config = dict(
    n_layer=13,
    d_model=96,
    n_head=3,
    n_kv_head=1,
    head_dim=32,
    d_mlp=256,
    vocab_size=4096,
    activation='swiglu',
    norm='rmsnorm',
    norm_place='pre',
    norm_eps=1e-06,
    positions='rope',
    rope_base=10000.0,
    rope_fraction=1.0,
    qk_norm=False,
    attn_scale=0.177,
    bias='none',
    tie_embeddings=True,
    parallel_block=False,
    init='normal',
    init_std_qkv=0.0539,
    init_std_o=0.0106,
    init_std_up=0.0539,
    init_std_down=0.00648,
    optimizer='muon_variant',
    lr=0.00743,
    beta1=0.9,
    weight_decay=0.016,
    lr_head=0.0108,
    grad_clip=1.0,
    warmup_steps=200,
    schedule='wsd',
    decay_fraction=0.627,
    decay_shape='linear',
    final_lr_fraction=0.0,
    batch_tokens=16384,
    seq_len=256,
    doc_mask=True,
    train_tokens=115800000,
    steps=7068,
    dataset='wikipedia_en',
)
Each number is 128 + 32 x the weight over its row's rms, rounded and kept within 0 to 255. Layers, rows and columns count from 0. Numbers have three digits each. The size before them is the row's rms in percent of the matrix's.

# layer 8 MLP gate, 256x96, rms 0.172, rows 145-193, columns 0-95
108:135163086135110187110101093126164114149131129111163120144149143142092121147114160079134150149188079097106151131178093147080090029132121093121144111130079076094110138184133136131117108090163188148122113136180135181146149128135228117125080101120117127207152152117114102084096107146136164116
097:189094167157111150119105111145059119058139118225195118122158121161116171107125168098087098164113110095093163097174146141159135102134117114127128106120147112139095171130079107082134181166122122162151096091104134083148153129156147175122102033084145134154140147111121123113142196127140160114
101:079114163061107115152102107109128111118103118139159154117138109157101185004086108177173112104106111100189121138133084164106148103085124142175143140166059110134154180165104104168165108168186114167123131131115122107117152130174146130158164135154114113134133095135154093129170158089078156092
113:182097149110116122110120076148236068149162124168152087086148086139130093094125112110127119140112176087109135100064105138084111189076126126104089071134108119100143131129126092142156080151138080113121159072134149117147059122130148076088151176108142111101102086125187154158118112108136162143
107:127148204146116125176046067097138091123160100101133147191120116116097109138185177151096152184174179156139124138111174098136108121101168155113152108118110119131076105102083162127156104112115169142198138147147149086139093125092113173133153113121152130138138192118150215164103131155113164096
111:160079097118140145122131168179113158081140081091120125196113117182116075079147137125128143127155098081151162188105196174111098120122136115190156149118214094133151139150086104069144117121121134124160110150110130131102140160125111118127076138135113130133095071167125153092127137058083210132
112:127110129141139114132092193156093177111221122114136146134167126133115104132121167145166117128123116199128131171130112122133134141098129127200144093111116096185170125138145102102021103129088202141136137127098091067114102098084174113088079153140149143173119077132139147124096089154077103113
080:150118095165155127102150113114103162188122148086162072118195095103193149134135174127139138137059129153080163113144099104115066144159158172105118155183180122132168124139125121105079133171171158154118144127111172127132180144109020130116126103107107054127172110138149138105110135163102091132
092:139125144090147109069138086177100073156146123150069148102114167089115166098099145175202161134158175116089075096094121109119132107125100083085131144130118131145138109081128074110159098149149109106178116157145120173130131064097159120068091070163064145081165161140071153099135129117154127113
077:075153106140173085102132114150088107110168167236109136172091126106138128154103096105151102110151157098148128081118094155108105060120173141145131136128149157135124093086193142091110154194157114071126138165130143155128097153186143078182181115153100141132096096124097149097069118114127084102
089:161128094096160166120179112138126116199191107131144131178178103123094155135156128117170118111114106131055164115106135101143101154051106159154157124152128114179174086143143213131109123077146121168133059170132142138129112157134085088097110145101091188086108161149143150097117118177099080135
099:106205144137111142142089106141135099096123100140084159100156187143128177098135134127108126129143133154117148071096107234093096129127123170184108118144091101108151115076134152105137102146145181152105170088169107128129175138107102128124135130049044171168120076107160133173143151144158177121
100:113122125158181093102128092106173085128101110126102149181140140132100071078169105126156181122140115114122109167097099139104156132076170077129135193111163117143179139101105068147081103074142139087220154107152141067134150095118143128082150164154081141128125119193120095126115187142134173122
093:176091081136097124136137140146124084105150104097120129099125085130211189122126137085095149154121088149119145111110112201079106166081075116113063165136172172180092108146170122124138128025094126125198113136073105156132121131145109146071125164117142140140117151104130128145157123170159156150
092:083118141123202113106147111062113089113123102136130116214120191097117222122108080123052150132133113142143120167087137173167092120148167138113158154081160179159119090110150098144107089103126132130096142150154153107148144119101076107141187120099100167108168068154124098159128144152086136131
107:159078104159114128098133158136171159150139135133147168160125148081086064098185126115138103112100145090184082140147119105140112135119197132125159144111152147109110109078143145081179168140142147125142118107179139185137140154068169109113121164104106098178101153147113116045139229129143174080
106:119119159163159127153125184168087197176117126110097144129121131163158109137157155077144126151123038113103108099120204149123149112122132120092097106153107000186158107080147138127146125110137179185156124116110145112127137129142116159121171095171127092103151140148121140129194098092113156129
090:131137105093154096109201175147123110151157103085164139145149133161102042062156081125086140121158141136103118108122184129110059125088087145151175081092169181132138108091137089123077107096108157119138174037119093127115157116075143093137118115121082119144148102131112128189145105151089124127
087:134102122142077075148150168111109169145130124097164140099094092177132174113210098162083132125203087098097115103133079137097123097142150081073169105143114142142121120139107107163128212147122153155143145089118110168129173083139136124122161139125155119018107129092158182108111117088152127142
104:124112159059167129156132103116080074126123187124154126160174097143152186119129156092133191101179117144123062131103113121099117106091117084141138089126084150093132142118139143109176149150171131112144150144150098098128113044101161132134162169171152158048105100177155171141187123131143166070
109:133126137124136136117117202140172084152102086151098129081115164113103225118153191125136140172099138037131105131081149154141138127140147145073114133101149113191126134085134130119171069113158131154091112174140102062129138111155095078116138121092099111114177089159138145121107204122118155174
100:102094082165137177172146083079086114094171073082150112152124127103116141094184129148152192126112105119100121143113136185100148090115149190136125123147146146098178141105092120074126134194063099150130140130100131084134111089145171147066104155096122153117047177102143121150100137148127067154
098:167145121122140097166134204192119123129156170143118088088153146088089112100112103197126090165146092128083105118119114189146108100118111137118161157072070137110204093141099172084178132101150085145126142065074102161125117138085118133093157118118126137122102087104181149155177127111073140158
118:122158117174158215158106123110176119132127091106146086144088191115176087104117123153144095135145133116114143148155137108139101133146162145112035089137129063062136150086139094117153065167111154178104097095111086148109164076151132126163131120092158135100093174076088127160164158116122162082
092:132127186090114151172100138113146140155152143126108075141085118136109174136122197151173142075103131101159135140131160127143142086127140080149223100160192066140175159146129083150139161121133103125141188086161115077112068131131113045115137120136147116108141109130100108064119071082114128106
091:089164115173159174134163111143065082141157092105133118179134153159130166089138096127145124096110100136111135188183139117138155108119079134090076155092112116125132144159074178163172140095137148142184158142118163155159108117182077068105121108126157095169122125068117109159145139090026137147
097:148159069135187082119099144126136127133202101123092171163110141111125177103152131150095148083085210137159115079120104155105184159156152143093135118123091095041138121130090096156091149101112149154113110131147127150074150111153092115040165146131124117091079126138133114078167085125157121164
103:158099166130123128120177155133121095105167169119088135155164111154115133102189131113136103111116174180183126238144093128128154121121127111098184157089133131164155118120137119133164185185088115140071141188184110136140145105131172142146082122137161118103078124096124083122104185132145050166
092:145128153131098168113149136097166086148138104163119111142088104104077126088109151145104077163118159158224181120108105115144115160140130234169123108154155144115126047067167059117068076153169098131114134170129158107133071157157115162120118104135144091104146103127138141153117136147152106105
105:155072156118139173082180117079140140105084088114131117113172115097128148158184138163123109175152083132136123168107172136122176077139092131148216081135114038162142104142119091102164146158104091119175152130117134127125102160126107193125154103153181188115096134138093188129115099147155103118
082:158091129127129092091142104119092133126060159141136080102128066132109112210152118099117146107087172141068140120069128103111107115135188169162100154149105141132171077130121133140112144088149084086139131151120127111046097150124212127183134123163081121108157206164118113080139130133171119121
112:153138153144146150104105111094100112139146131180056143111129161124137194125109064144156091130115129146142126096179106105115139161117137081193101171119141118112063191134110191088098100081090091168117046140095181091135125103102140159154111075149152199152121112152169178134103130118158126106
104:066130141152140088164105139164157114188147123147098125157153118101139155096102133155093144153108156089173109147177185079128090103110144112090192032128083090139152179152153106145141095130118152112128137084101072142142133034141111102112148165139110128091087172165154141159086156167131101098
102:103061120104128182128143163107180136121113164106123109157130185143163126163146111133163157131052138119120100137120088138080127123152131168121132160154154114176095153120136078086154157139098160196156124139117105091179099212120120136098102128180112079169077079103152142111173179099059154102
095:115144110168125162081140122125094140123141165133154137082099116151141151089178102069086186145064128193101116111208172135116146114125136099081109108068194100112146071081165135150183119135119143176115147160103167155118099122154148164177145195126143133073119162129151122112143157115116183161
101:114126164094139165130121131103157161136154154153087162129196111131140150127135110104125121173150177090082135154142167099121102059124099105105068184102147124192104113096123140137118119160174166081100116131127136202158093084162159076149104106076131134129125119181237075152135100110108111102
113:117086165091107126094156101110070146151097108135072148151141111081147187083091124158192112115131140151151157123099101119150186203063100139187154105079142119142123127081140120114127076160139113195146146063169208109119109117122135153138114146178129123126084097123115173169076129117142112113
086:130163158148106121134114103178132170190101149119158119093114088119098162147202128102117125165095114170143142128111122145156045081173145089104090107132132083112140134141136192071134068088122125106124066082113065124126083099151127134077132111135173081151104151122151113165120096081152204149
103:157128171086099105135104133140121116125106144149134075123115081133061127094155122120123082172082124116162174100147121069125089106154086134123129143197036156195093148083176157140081104099166135111089114142126114113201148103143170123105129126103087094118122126089131127138100065090100138199
090:098103104180144119104132132128119105107145106148147170112157071169101149119150087078146126124137104143124124144180135098083136174161110152164127169171098136134181115121100140145105158111170147163151079073203055154134157150119087071151153105132069210143083178114128139137201100086122111151
085:086081154165186099133088223157087163202111116100159140108154081121152126119091167086150119131099096106070150162150170106120152154155136125125153138142173176118173138172189122141178122120148112125114183102144123124155125100129184208152131129120112145091078110141131137144110096099155146188
105:172121098111151116137120154136105079121053137119169167080087144102118096141110153140091115112102166134210142150146112136163118114106084138132080130141082127124084156096122162062144045125077198150116117164174130143068086128154072119164168084116159137159109084112123124140108081134076158111
088:140112148153181074161173159146103180169109159104126115085107112154155109146097204105128093050083132154142182109164092131113110108137162138136156089164208137148100098120184139101126159110205105136139143157120118111078128146131112130133165107170157157147058106146115184064141116134116156101
109:088147129108179158143156062136118159116155103091097108186138144135086133104157154131160118095139145178179137133168236109138153158092099119146123138076130163142099148091156150105135150181141110110157112141169084119138097150145095136071189162128132139113065099130151182150116136063146202132
109:162058143109098109053116180175158093144146098102164136108113165136141094123201121197125124135035135138140136144137123124113134116148148124102139116062112065174108099101099141040132095126098147147134136116131114102126177193106083132133108153123132100130121125104197095135165175116126173146
107:118159138141118107189165080143157122118117132133103087096082112113146084122158154138096127165175132095136128133167193084084115057186118123118112161120144136146220083143189148117161117120135168087109153166115163168095125098055161079118163137125113097165113119187196136127117113162114085137
097:071081134120136188083151127114153136133139106127111113178126111190141160135112132076111122192220142088063128101109093122091121129095160141088126151157138119112144102090116147078157126155150197079109102132117120154152157171142139159192142104096157191162128088089124182118148117084131153184
103:118131119111082175054111124144095112127101159116158113165137104165089131088210170113098178086153117117131104122100096084146138112086140103075117118161169091163154146117134161144163158119113118103082156128220139152197157113155151156132119092140181140158132188157112112193103082108125113179
091:110131113152170114118126109181143102115101207099187098161136113107125147156167092119165145102112167134146111097111139146108072110127198112111121142147111114189081175146073173176137169103143126132106139149149134139146134099037066189111122068106117131112126138116187169076102156139071128163
# layer 8 MLP up, 256x96, rms 0.167, rows 145-192, columns 0-95
100:179098160197073117107123088082106165123091164108135121183155155134186134162108185103079108102098111168094185142103136141160097169084134134101123115153105100099145115176156150118117165116199134066155135064124124135112130158144139110091180126160181170102131107118128115092135142110203164097
104:133166163163129113094150079113153092129148095111178144123165158151140110063112093139095168176093172140087163158104160094103114170117162122163124157060128121096160123126153097085093136169135090123070116194118176117134140089164114080126090174105109048127118102172155126157144098139054102149
101:079190102152105139143091124134141154094158110157153077094051135071092071125199108111105140100142087129111152133172124159138161126122137127156100189103142119170109118091075187144101099138109124122139108146124188082149127106099113107090076148063082126069155124078134171096091140160115103158
104:121152141153103136125149118136086154145143070117150148130118085115166065180160127116147105127154100156172141117116146088197096101141155127142162133106082131134098180175097141051137110126116136176129100164179172099112123065101081157176154102165120102143108182110071086097173159155053097100
095:118115142122117145145105174065109153122110123126111184097088135114109117206122098107107129140128106199108134158144181110125132107143165183102139051072144089166100109100127123167138204184129103112104131157145082107084192072072183142126143119119156091112164111182142089151139167113096138109
110:154113122147120075118178177147156152081127167145186097138176127151157140084113094092190149145097202089074099148142112098185125142167095166133144110091123087128101145034120128158177136145091139092085157112070087116112125123114142089125081150094167137132114136157159144087112132120058126118
111:147101165136134176118156190162131130133185173100096139097159147167148130175151129151017190129095142133089122101122125136161092081139104138088078172171140148133162114114138176114098118075144117099159074145142101131137128092087119105128112179080134151114122096199101059101162131125128086141
080:117145106109133076091102162086147140095126110187102103133101099108098125101109116156181142120083127090147123193128145165136143184090045114110130143112056099130118122141120129064100155108104129130159111151169110055175113121131105119161105084202063119206101165128128118160117149073132138112
102:115131169188079152142187129118190100096103188147129138153135102128155161079177162121171119119083083092093103162115143120051116131135099153109090166141136127098172151097132178063132122091098132136196122105132169080081086132095140144181136154114105163130121131196123127146147131116145164068
087:189068128173103202148155152141137100141137176093177137153113097197099175179108133160169146092165097070148136114096147178184071110179135144136103136132114164157121125092117205117114130148116151098120106153122135142160086168093106139095181135160122090126068148156085144120123134143153151168
099:082068083098147087148099097174154106079072110101132165105140147197144165170101165158139203118091103156129155158128149096102084100112143153173083153144210179136119125139091113132183143135124180085151193137114088153112167149137160115101132112130151142113144126121113141081160135148087078152
102:150092148141159101140119196134155142088131128091076140115142208125142133096148164101062132121128134187141090145095108078118176085166175099128103148101148075139133131129145151117069139139113131141117090073116139132033049109171103174126113171132161185135162123148144171099093147139145127095
096:143116099123111161144109070156124155095185118166149089147141121068128135099147130137125162080117102104134218135110111123155078082115123098116053105185111022075164111145123133127127127145031095182135154135144118143155150097151119073150122144114109112142130095111126120125135149059148152106
097:087115081121122143115114122091097108168107068160142099146143111116182138131102148126121106099116121144189163062133135157099089141204150101140134157167126169139171185177095062093116115105103180075074089126147160101179118157117106162137112117149164164052130130119078095145141086143129096178
097:097065049088121125090114140174156168134178129093116117130143074199170071097164113126143121104061099085133113132151160061117096180170101104131123188167123106127126129130094142128148087097120163125120121123110066120157163134141191137134093135096081119082108157144129159109130140124110055161
107:149048150149181130163146115078136132150086167126086123125083129092147136181128189163118153074102127107107094121158143119192118118114082125152131119124138110091119181057091116098130160122112080194176167135191104148133053134167156104120124133170147143165124170072162161124155132166122155116
106:157129151146147130116101185124189129149163100136146176150121070104090132139146106106107172111159094154121131125123118071112147108096143041181155109035113128134120154184177106117141196115105077096152175134094100126130146151114193135100145069144167131116127123075143149101118123182062110134
093:050137080162075079128116113123091104105105152169144086106157085095083132143108165155141114100152110102147060142117121145165164125168064150153118162127109100105146127155168160126151129205109101165165111212151137135139180211122095146153121086091169143122166172116136136108119142097109106159
091:161149104173135137125105125154131187119073151111170159132051068164151124110142101105114164157127114135127076166120102132064136159224109163163118156147128149129097128112102111173154159144188196090163091130173175137146130089132136111174105177115114148151111147108174138082119103197103116140
098:129165142105162134095172074137141099156207153123161095174076076169187126168079076150173068143140124136086125177126111132130152133103100114171165097155125142166095148091117171139108142134120074144178119102123079177096129112134111110125088113097161180162139169164148126109188075157104133105
105:117184159126136151149192103103067129177149184103169119107072106192164100067136143153137138162161079123215148123102106117095140123095174096063081139147131115144180118120109196145178117147136146119148089106143064131139161112113102125133079121159109127144117104154075151076116152116145146126
104:099110166074074072214115125130150109141130133115149153165174157136187152190128184118111176120086102105102125141169099114227076136124132095131135181138157137140070126125125097153135120145133119093159075146143079101133123146132153077151114067088103094142141094123118112145127167157120191151
109:176125091128122121084084114116104125108079157165114082054152152114144109145118121138094151129145117138127165149114053126209100118109150106131120129111054152149133101083109128082110132153136112161162123128137043132105092228096109115082142155084112140116151038090122103165155149125118139138
113:114048115069156083188140169110102172127099148083125095146169105136063172093117129150149115152151151108158149072119153148159153149127086066135147119157121167150123128163116097159118081131153160161154125097124091126130104146090117101138074119127186155104133147211128076105169130180180080149
092:179141184129103157125114147094098160134132159162122145167130104116160122171152126127071141081163136208150038174136079094173114073122153135120163097060156108096131206133125189106141134101093158131162146156106118132073112137097108086080128106192127154105093126106150125151125135146100159105
096:166158113199192168071153092141122118209141146117109126120144168119094125131112138090159156121115122129101105135050151068129155134098125097175130109165159134111164095100124090102081163094135106144177136147135163128100155124145120102126106071097074062229116116146161122112147176119113166132
101:114165099142101136064084102175112084086202113091160104104139095146097143107070101074112145142114148112110123150100151172087178163113109084116105077096196083104128119130097124076136173189093138121145113155131201148154107086135094128138148184116128096109161121136095114102102169141064106128
098:090127168113151064123128101106069153133150122086129150168109083141159087108129097162135176150125147113089157193174145102216152142112107125159104100084068168076121174100170153115136063097183089114099173111139125108145098083116149149145133171122078109132169161124116137097085106139111087086
095:154138079138156169128140089103179090160147147147192115096107144108115179150178171104109092061111139143139093139131110098174111109107138094116145162156125137153147085203140060071140110142113193097096117153133145100135122151189158068105196108115134197131151127147133142114115146187132077137
097:141127120106102142103115139139142125154116116171133135134142148077115161113170140158098160123152137090152113095126160179110089164147106140125149150125147200079191206118183102165111161111134164104228115171111153142168163142124108160069073087166191091112152103091105105126085161115075108155
094:077205110124134139108148080132070104081132054166146148133079120142110130104070047197121139161072122134127175156119144096146135152105166095098117137092080113148109112126119134156105068145098132141113158134130143098111092121101133097113066168181118125082116087118125122138116140190071181132
105:117165165096139126126137066084127175116141102144139110121127071213107081091096088148092110126082195108154130119105158108143115166149168142168164082101097144169118082096162109126109118126139137104116144157105048071198129105175120135080148117068093144144153134093124162143121081098140073133
110:067202143160130063112136123121108152112177097198107159166118140090164123101081135123122089133107158149190149137140130131154101193176131123116115147143149110093081151096071145157123140126184085093107101152191119146149132084117125190103188137147151181107158117115198165133124139117124142078
097:084146180143142097154168120110110081097090127097134125169147130036075140177147116136170169060140120143090128167148165120159143168126090101106090077159148154120141152118145094126100168101165143117091139112089091158129178125134155157213116130179183083153059100119138137152125085136115154100
093:137161126140121172055157119173176165091131118197111133144140122148144165143079121064134160158075105145154105132152097156127125077093096097199134123156135150168159099166142108049154110111120097151154056090084119143110083098128148147092132192154167140168122117133095128104149163094100124182
099:190156141168124174130073103187106161144082174083178105160192164112144113157122170141099163088113108188111146132108149108120080122126149127131123219134147154118137141089117105100112146121112085148103161060111125115108108120082140090108165103105183206095165120135162129139142123124136058103
103:093123135110132099112128125141118124087153119168131128130134176123202129155039095102136149108117131108129130071193116079185098170082107126174159095097112156145092137114150161125167144089156085153046116126160107136095121160069151164142187102135206092142187112137147166110146120096107134097
092:140165133130091084127080107090148139122123149065141120113077124096122183179071145147095178163115146109124101155136163144116079151110118109141169079093135128167088140073137167167158174148051114131155129164147121137092123115125190088130090083161120085158119106093161163191131138067122148063
104:123096128093090137109065116143191155081143175149180182110109100132119073164131161189125067173148112116139136119114061115187123076152117090119118110102155136154145140121072126085092169137128147086180144102158163074122142140145144169110147115123128190143126115149103146080082060071127133148
094:124145145142121123071096172139085087114107118108162148172141131184095108129125093149125152159137137100173126134086108172108114152116052131089113114141150146120100118171187073147129127139157141200106093135111078118131119134130210151075110144097097080077203148118099098135170135056080094093
092:129160101069146119163138133161093134096118139090152129149121133155060105146143060098161098114081091105154148134091191171110132137100045129160114114106126136174111128132099162138174129159163104123101135148090133131183094143095194115179174104149138097108113122211142176083126105117055165142
094:156156131062111113113155141154133165167165147153113118115156103117143136080090135164137138139137055098078174190118127103068139055141124124125169155152169150142169132092109131146100184121143115096179144091092189109179118150095216121114128097153084120115143087128175043115143127117128123130
091:103124147157135113153186129085114120118133046116167173098094192142127126094158155146101065088090156119093141123114148083142084123105072146120176122154094112111102136065145169114175091078160095176119157118118122137081107134158162123105195091143094108141173068081146147146165123066137156122
106:130174084103091157077081101124156126143113127132126097094139147118183124125081097148142089122144099096127168120129154133104170080192147184127146127131115178113208095137101063123127128130171100099124094157103161169143119115175173157092134080093104109151112196086096056088096136119088076148
107:053112126164099106138149150090167156103158106124125152143151177171150131202150178130115112123154141144156111137159176110179153177093112075096176090143100108104125145092169158161103090068073129145101091061100150124162119090148143099114127134093103099195168092097128169158100104088121105085
098:109174102150194099099086085126085147124120051095116138117136111157125129074201131097140189144145152137159136145092083087119122080127084136158164145096181144112074086143116096134114084091117185139119138053134099112169185145137070150166109132128116119150136149097134169069150152152145174129
103:056086177129115113146111127116132158113086163174136154178154112134119137097127174092077140068108067133172163134129127133079103206137113129129122195119166121114079077143128101090115152135127146128107146143133166126152187116150166157161110096167081073133158098088087160140112081128058129177
105:096151126103161138075157104151102141149087119114107114149124200088142137151207070189136079173116127156095112107123082147175106170103098148115143110113104083112103162085154146163082114138102117152078201160151165187129111134097161112166116112093132116091089128108120188156074126142174173105
# layer 8 MLP down (transposed), 256x96, rms 0.0948, rows 145-192, columns 0-95
105:184127142143177128123130140134129156097116181109105170107147150086124149066161147079079109139097163132152066127108098139133139131186095130117119143112165156097186134100091167137201168168146112112146156138133177120097072139130171115144212156134177160106199100155100110106159146111179135186
098:136088107172128184160145137165099108175134124113124106154124146155173118065131149054139123100120145126147103096128129201126101124091114124185164098115146128045127124111106133172083089104152225148117105141169155125134173063122131110119072160119134143126127128145131170153118132128020141137
103:097114136155053156117103119103129105166142114152114091135070118164121151111133113140106165171157109099074092116069110185159109171099079106105120113102143132149171133090091103169064098124055097131107138081141098110156098124059149104137131148101109188091149170169108156123062131198135102142
109:203190076172125134113148085154122145116126069115087147097126125097161133167152149143182145129149072132086143141094093145157089102143172152122108142130091061100115129161156076142174079118141075139131129101099129172128144090066090163109193145145113086151078128108045144106159120159123135128
096:133133174102141119190091134074066096111137154065107173124192125081181149144149157188178152129149158114158118050161140103184136128077100093142125151178104125083130119157075121159093130061142141139179174115167132108132107179090112118116150088148118135142156150123145135145105185130141098109
102:160067094129171157120101149069132082122106138120171176154170151164184113117120145128105105139124075064114148204100095152149119141153180058154145101109130177141174145121102115135130071132210130127145120119146143101126153126181118147108060154160096099160085149149149094105096112138067103146
114:196160105117154136127114167159060133118104162145114153088135117102092082165129129121125113129131061126146158117119070105129083122092087083137114181143091181060154140169061121146174123112169103116185107169147149132172178127113159103150069130134104145143120192192124072091131108128159120147
074:123085139106150169124106171099115127147072114098179106136118091136124176131125145143083182133144109169104149121157107141124153095183125134070110186142144149092162142143091116132139160157167138139090155104054104106168230149136068102095089181093195141139059134115123159157111083122098132128
102:160116168131169146173162123156115125140131152153112127146133141130135121161137110115160111194104083145133140192102162160089141176124106141187157116105130137152103161137168119103125126136213139101127173126155135171131140155128255154084174145133132073111121130084118107170121152106174143146
090:107149135119169111126137091134145156113156089194083184118114178088114104129092181082121147132147112083187144075119116141169148123120141144149134151134068130121065141104170062081122071121127068123087151160167147155135186137122210134153121164144085151122178115115137087131135091086186117121
087:143162143164139142101144163079103133118163070141129093096138117129132115105067113124125079144122151107115130109083130095101139131089134128105105126092033145119055152092129097105083142157078121159135107107106137124140142145114249084206130130173101102164182107123131112158122107182113168083
104:034115113168156062120139100126164139100135126110108127107092155142177107180170154111165197074139177143179179136158112104140126085080159132095098152133175168127107121136122070159106126131124029155158145124150145139091068129117160145147090140171186095133127117139100130114098114117166116111
103:091114091124130136123128093094061069086107175080116161150148137054166161136154159085118115126124127130141136134149174157101110132157087184100159180122097137164118103145172125154123023156191124145067078101155129132124152146126138204081166108146135128157101126133141162083138162138142165107
093:110122176148170162165137137157117114162076122128121097100122133156128113171139149126188103169136131074081129152131159078137141140071151138120160142115067093078133081112105168120097125164156082164094185076163132124087171132085190098146141147118115103100105158140207093104107151084052153100
098:199123117091172072105143161165104075096098135115107126141140160140101160145107109152066130154147152173183102079126118188147147140172091102111174066133119163125088097107138110085100125102129100141128157150182161115165077161071107098082149112171150115167154075136126164183130152117194125112
101:105110136141163141100173122099110135165140151077167152154130135094094099120115120121100104148170136140152118192147137088112089146097149159126165156088071116102081145091140155143104080189167162093135130142142106162123157144110123155151195158104110136194084189118122114129196176142093146018
110:153139118148102095120134127157171120132189179156118120103085152132170061139166123118110114134124057128065152107138092073133142125114187073096092061112125099142096158114153093135185149084102105147130207120079148168121127146091213145128095137154148102106131157115119118125091173146060127130
095:143184141118084220098147122155138109142174166137141229179152158146161137139103150121088104138142130135156118124094067194163113111079167086106100107142089094100100154117162119124136125128197170182187163159148082145152113130156175150124152131101102138108150146136122127089126069147157144116
086:071165094097124190128090121140111102122132130143145076133126157056089060134083164143133171055129075081158137123149100122155144135046137144150170060099145129090173170170115175138149111107111097069081163103174138117112106167131135136153145124159092142101188109129100110163114145126128140104
103:097139138114141127142124128076137188131096128143124162123126096088175146113123052103114158056136166096074098127100129120089115189134173102101090120077037163157109142155135169124124064126103120120129098112201150182103135116112146112165149085168098115156136085170088124092172128157101112083
104:115127096133192100109145162121146113068110143141147107112171101116121114133119087089074108090099144139126126062102075154109093175130103088160148135158138133093103128161111091128107128199091157156186064124057111148161077168118098147103140104106170155177169161117040116158124090091154143131
097:143165150170123114164151143112168121152149155062123155132110164138174169140159154054101140108167165129106088121070159144159128145048099156139111096143101132124154098143151160119148138155136145130088193195123136103159126158081192122067118168087106138121123071100141148203104153139102147072
094:069136190086131155080135103102170150146089110119099103182124066160074108151110128115151193144090164141201138181113078091187141158152137117133141179138077146115087153100120147157078146148136151163141159181156150166091060128122060113138118096116142152112142178101113124122149121100156134127
104:193082088159179091157158185166134098102101155170166117158097161122109105091107162154085141156110099189147118166115141105085114148158097116103157135099166172130092147114122146107168123118137131170131058139117179124184090131126084142098103139137139153178146094193100140127134194100186133187
094:121121130053143078130166146118150148093070129162116115186127115068164044093100092156156126145126144069138139149143097135169151121126155103152218066077172117096145185132127144118121126124169114126112110086123141113096135134158120099120076133175132167126168141100087116076129063095174103140
087:107112164153121128137105161088119130115118129120170071120096083138154186167109105160118180156109161150154117101201120092065123096077133143142105145079133133093138138177096205196158117088149180126142152141097122102106083143098146122139130126130224169088147151077082136157178120114101160125
097:158125118103167156151144145129085172175083126133089140140156135150141096135166126179160118190159052175091130093116177128149146053115102166134141109157097126116105111137068143088130090131131188116168156123124127110162145164112202111195128072107133164145094179107166147183125075096102142137
099:132109086162153142089142088213087105154097163169127139159128132176119151119124193153063122086189241149129107097122085091123082120114102140085129158141150094151178136146093111138116100102082097139174111142100114138109167098140096110140153147125181133155114182144132184159149156112133143101
098:191170087123153172108126143121122125134091071115075083186129088085097139114111159185156116143097092131122168150111132116124193027088188141159125169072118146075108119148147104154099135085156165101137154148121136148123095121172179130095147108157141122172138065128109118124146168086144154161
095:156180150140097123097108119068146144092154091155124093134131116180150156138063113084137116116095164136143116084170118134094121161200113118103100124135085143113099142109115040111132130135094156115103105108159096147179131147072104159185146122100143126164211169178058148156081164133106114175
083:153107095160172151114112167126133159152132127130102170115200062147192198088136141084122110101139125122143109167174164138074126117196148118125125182141192149167158169123119099146180167121106147101150082139139155148142114130156085166069143134083148157113076147080071153109142160155175126149
110:139104097134145119132162159117150133057089164128190117115112152105118165107122123135113132188107074151142170169136100164112140162052147157062142145101132153126102161111143086144150149148083135109126083163142134141133072137116167205087152047112150181150117171098163098100092138093206124129
112:158196113158077104121099136091180090140159104109122089189089127093084123133127141106153150129183177168159107135127139095198107111136127153138077134101166112114142118148112197147091074132073126113110135134117087140131105118169125177148108129186197125100158105171160148118105162088209128085
099:145114133146167073163164131152153117167110167093172117133151146133105140134134136208102119124136082132110154078090208076145111170050081123069032154135175153097115101133172118130128163117135114114153119192099073163113114131120150101108122126120115088121122071117138108126108112097151196123
098:147188124188113137129123100117085088093175201083113106136121147148123177128157094092113194151130086176085131162102129196104038159149145102144145158130097123157144110140173089072147125131079137138129123160057187125154168114119134154103089151126123162144141115093069130090167137151132138117
102:113148137098117173120127118172130139125101166064182089130115165153122137138157146167183129154130123166129163196083127144156144161098155186121140153121062159103136127126087138113092179159048151128121124112110174114083131153122134130101132081077151217152185098108096150137149172091161148069
106:136154167123092151126071129169182093108161189156116144098122165091099146219131141107103138219075117104106054112150175118116082159126122112089171143083149091091067162107168131130154094123144109116136135154113098088130102132119069176118182136130100126121109141160166148095168103108115134129
097:111151125109097167102128135091132117121154143160140117108122118117167090130084113142160120083135190155072140123108080105140087165025094116120103162162126153141175100153077091131107162108093086103121188138150194086160103145160105148106137133193172144096204122172082109104142149184120094128
104:045083082103192173107115120144163161087154139103122154113101147089098143152123155228146170097161102098124125070155121140156148137240081099106123157088123146139065148134132137131170094145165112124157119170117151124111098138125183091178130106100136119142099107078126116117141123120120118099
089:147135160145128131122120079084116062077148192129125117125090153078130168084082111145091132137143135164105162124034129116175118142046123121114139143129133145152164103110116090175150169077113122092136125115168116099164124143149166087182139085172129098182189085098108153122104071177137143126
089:032089136145133124086107110149143195147166146092111165091108095103158097100123158094098099146148094145050139136155182119077132128170135115153152152132177174129193085151127130152210172147142170062148131103158100157132106092155120150166153139096121178106100113094155175126122114118135145127
097:153097145129045168100135102158076126080206131116100152149129116134101191163109122085092157070081123135149162086091155102137118167102132100083109115169124077194119135139149128084103108127087139135128102192166098163136103068168123179114144083147155136099137123135089110104072094146152158143
092:137159087069172099097147101117087166182111172089135113121172073175183139172133189124152123097100114133133156180101077126100149098181150107122153090099135182119150183155105175145155134120106110072079076109138146133115156136113095186138180133169117192119110118116097142106166098088122099122
104:172151128127143127186118123150191145136164124157165104145184163083162072101133169100116098119108084108110154138197110090103134073183068174148074132109128139152162125195124051116146162098124110129146170152151146079143175121120114137117163075111114081170116147132118171091097129112109173166
105:099090091158111109108123184090109145104116103147132114077113111168128114127115143147156141096101152102159081118165183126101141043131113193145140103186128084139064147095154065150140157153129155114079148116079086081092124121113203122107103140177163056171153106077118144103137138171144104137
103:168156131123093096159157144148100114108120106105175102174109135111107150115126119098101087109060121128171179064144116108126070116126124148112115111122115137097142158158118080081111162081120079098129128125178098072152146135117036107126100114168146146121165095124083189134076132053172149206
109:145076124101116083173161141155161104128101136107127100126172130129131101088103119144134155104084082068156141122083093157079187143166142137076130121142170097070174099157119166088111134146164145126108070051142098107099108156176191154090126176134104065132133112134094153144112150051126087126
102:148148158130159093134163141052122144148137180139149152179149165099181188150138126137142141131168149076105144079162115039151156110053132111175144177155149102153108111132154111119144104152158090086067145176132121126106103122150217102116109140125117108136108107105148166161161130092052130116